Weights of a small GPT-style language model, trained from scratch on English Wikipedia.
Architecture: rotary positions, no biases in attention or MLP, tied embeddings.
Each number is 50 + 12 x the weight over its row's rms, rounded and kept within 0 to 99. Layers, rows and columns count from 0. The size before them is the row's rms in percent of the matrix's.

# layer 9 MLP up, 256x96, rms 0.203, rows 5-19, columns 48-95
106:40 28 54 52 53 43 49 58 76 50 27 64 45 49 46 46 41 36 36 53 42 80 47 52 35 53 56 56 69 57 64 43 69 26 61 63 44 69 65 52 44 70 54 42 54 56 50 51
092:47 51 54 69 54 33 46 64 54 39 34 56 58 40 65 50 41 45 58 73 56 44 43 43 45 47 38 59 74 35 65 34 35 35 36 37 54 80 44 64 65 56 36 50 40 60 53 64
087:47 74 50 55 59 48 48 49 58 41 44 53 60 52 31 46 45 63 52 57 44 41 59 57 30 25 47 40 47 46 68 38 53 63 30 45 52 48 54 46 71 24 34 56 51 59 62 21
100:41 61 55 62 37 47 52 30 43 64 32 52 44 55 49 45 35 52 24 45 46 60 56 84 56 42 66 58 59 38 45 41 78 44 38 34 27 51 58 84 58 49 40 41 39 41 65 63
101:33 57 47 51 62 60 66 50 42 65 62 48 25 65 42 39 43 50 54 31 53 70 69 51 49 53 42 39 30 56 44 81 33 40 36 55 50 54 35 30 54 57 49 54 38 49 60 47
092:67 26 60 34 58 56 57 45 48 73 62 55 57 56 45 58 56 67 41 50 29 43 56 47 36 38 72 63 66 48 46 53 46 46 37 51 59 63 35 56 46 35 47 41 84 55 58 73
099:49 43 51 49 62 53 70 48 61 47 53 62 48 33 53 44 43 52 47 68 52 67 60 48 35 53 75 73 39 37 34 57 34 51 85 48 56 51 54 58 58 58 45 40 47 58 41 44
098:59 52 57 55 45 55 60 55 31 54 49 75 65 38 45 30 57 59 68 62 48 73 45 71 48 54 45 49 52 44 49 49 72 50 37 53 52 53 32 50 62 79 30 56 66 52 53 62
096:57 53 45 71 52 44 57 48 47 37 52 52 79 54 45 43 58 40 39 54 71 45 59 54 34 61 53 65 54 41 45 64 54 44 78 68 53 42 44 32 59 50 37 37 48 53 51 57
099:48 37 60 47 52 59 45 68 51 33 48 44 40 56 41 31 25 59 45 62 32 51 68 39 47 54 71 37 31 48 58 79 40 48 54 55 54 50 70 44 30 48 25 53 53 59 67 63
101:32 68 43 54 50 47 52 52 38 50 40 62 68 53 71 43 40 62 46 81 64 61 09 74 41 57 57 46 33 49 63 60 57 31 41 54 72 44 66 56 59 63 54 55 46 46 67 42
091:23 46 61 48 58 45 39 71 27 25 43 56 49 64 58 48 59 28 65 53 53 56 60 37 59 58 40 42 64 55 44 57 41 47 67 76 40 65 49 45 54 68 35 69 74 52 37 37
094:65 34 45 33 36 37 48 60 61 56 31 43 52 48 46 61 41 41 58 39 48 66 47 64 45 74 63 46 44 57 71 71 61 54 48 64 55 48 32 62 62 49 58 62 36 44 38 39
099:59 64 57 26 39 42 51 61 45 47 41 35 40 37 46 60 41 41 51 51 38 44 59 55 56 57 55 46 58 55 45 79 54 34 64 49 69 31 56 64 45 65 38 49 55 42 61 68
097:43 92 42 36 70 54 49 44 63 64 60 50 59 49 65 44 61 43 66 51 46 59 57 37 32 45 66 49 58 69 49 54 38 52 42 43 35 21 31 52 64 46 35 43 46 63 69 33
# layer 9 MLP down (transposed), 256x96, rms 0.207, rows 5-18, columns 48-95
105:46 58 46 46 49 33 50 55 40 44 34 56 56 36 52 33 61 61 42 46 37 56 44 57 71 64 46 56 33 48 33 39 60 75 49 55 49 53 50 58 60 47 45 59 41 40 50 37
083:63 28 35 52 42 63 56 41 66 36 55 42 66 27 36 40 58 40 53 53 20 50 49 62 45 55 58 33 48 43 34 53 70 52 47 53 37 16 53 44 58 50 43 56 55 70 41 66
095:46 24 77 49 60 59 48 40 51 63 42 36 70 68 38 32 52 68 62 72 40 40 45 49 60 67 43 62 46 37 54 46 46 62 42 63 56 60 61 52 57 47 49 43 70 44 46 39
095:74 32 41 43 44 65 64 49 54 32 67 45 61 32 40 52 66 34 67 68 59 58 54 31 33 54 54 46 30 61 57 36 61 56 50 48 65 59 27 35 46 54 56 41 38 59 50 48
099:29 47 62 66 42 50 51 57 56 60 49 57 54 35 65 71 48 58 22 51 38 51 58 44 46 27 59 54 51 66 62 24 52 59 52 68 68 45 51 54 37 50 25 49 33 58 69 27
110:55 26 54 41 61 50 51 53 45 27 29 47 55 53 48 48 41 52 23 56 60 61 55 48 52 48 35 49 40 68 54 67 55 59 44 52 48 63 39 54 54 35 36 78 40 44 54 48
094:51 44 55 30 68 35 44 68 39 49 46 48 63 65 64 37 34 34 54 52 34 55 44 53 49 34 40 57 50 59 59 24 60 58 56 49 62 65 47 34 39 82 44 39 51 36 37 59
090:55 63 54 50 43 53 34 45 46 29 62 24 34 58 66 46 47 57 52 49 62 43 34 52 44 45 56 44 35 44 66 59 62 49 59 60 50 29 72 49 38 54 42 86 53 39 49 24
103:48 26 61 72 75 53 54 63 55 59 47 81 69 54 42 68 67 57 46 42 48 80 44 55 37 61 58 46 47 62 50 37 34 38 55 37 34 46 53 59 51 40 45 50 67 41 56 56
098:76 59 60 42 71 29 39 49 34 45 44 45 31 39 46 53 48 53 54 51 71 55 49 46 37 51 47 59 59 51 64 58 48 39 38 55 50 25 45 59 47 45 47 78 61 46 25 49
092:58 25 53 49 47 52 19 56 48 39 35 44 38 53 66 68 59 46 68 29 59 59 84 33 36 64 36 33 57 54 34 62 55 56 60 44 27 47 33 52 45 50 71 66 55 40 31 61
081:53 25 67 42 48 52 47 48 51 50 60 36 60 76 37 41 38 45 39 24 36 57 50 49 44 57 48 58 39 72 50 48 50 34 40 30 80 32 41 47 50 22 76 49 33 50 61 64
086:40 63 67 64 51 64 42 54 62 41 39 29 34 58 39 39 42 59 60 67 39 28 49 55 47 26 43 51 43 57 40 46 59 44 67 45 28 42 64 32 26 69 40 51 32 56 57 52
106:62 45 72 69 66 60 36 64 54 48 27 38 67 53 45 52 47 42 25 67 36 42 45 45 41 52 43 49 35 45 61 52 52 50 50 32 27 61 47 52 65 38 50 27 82 63 25 51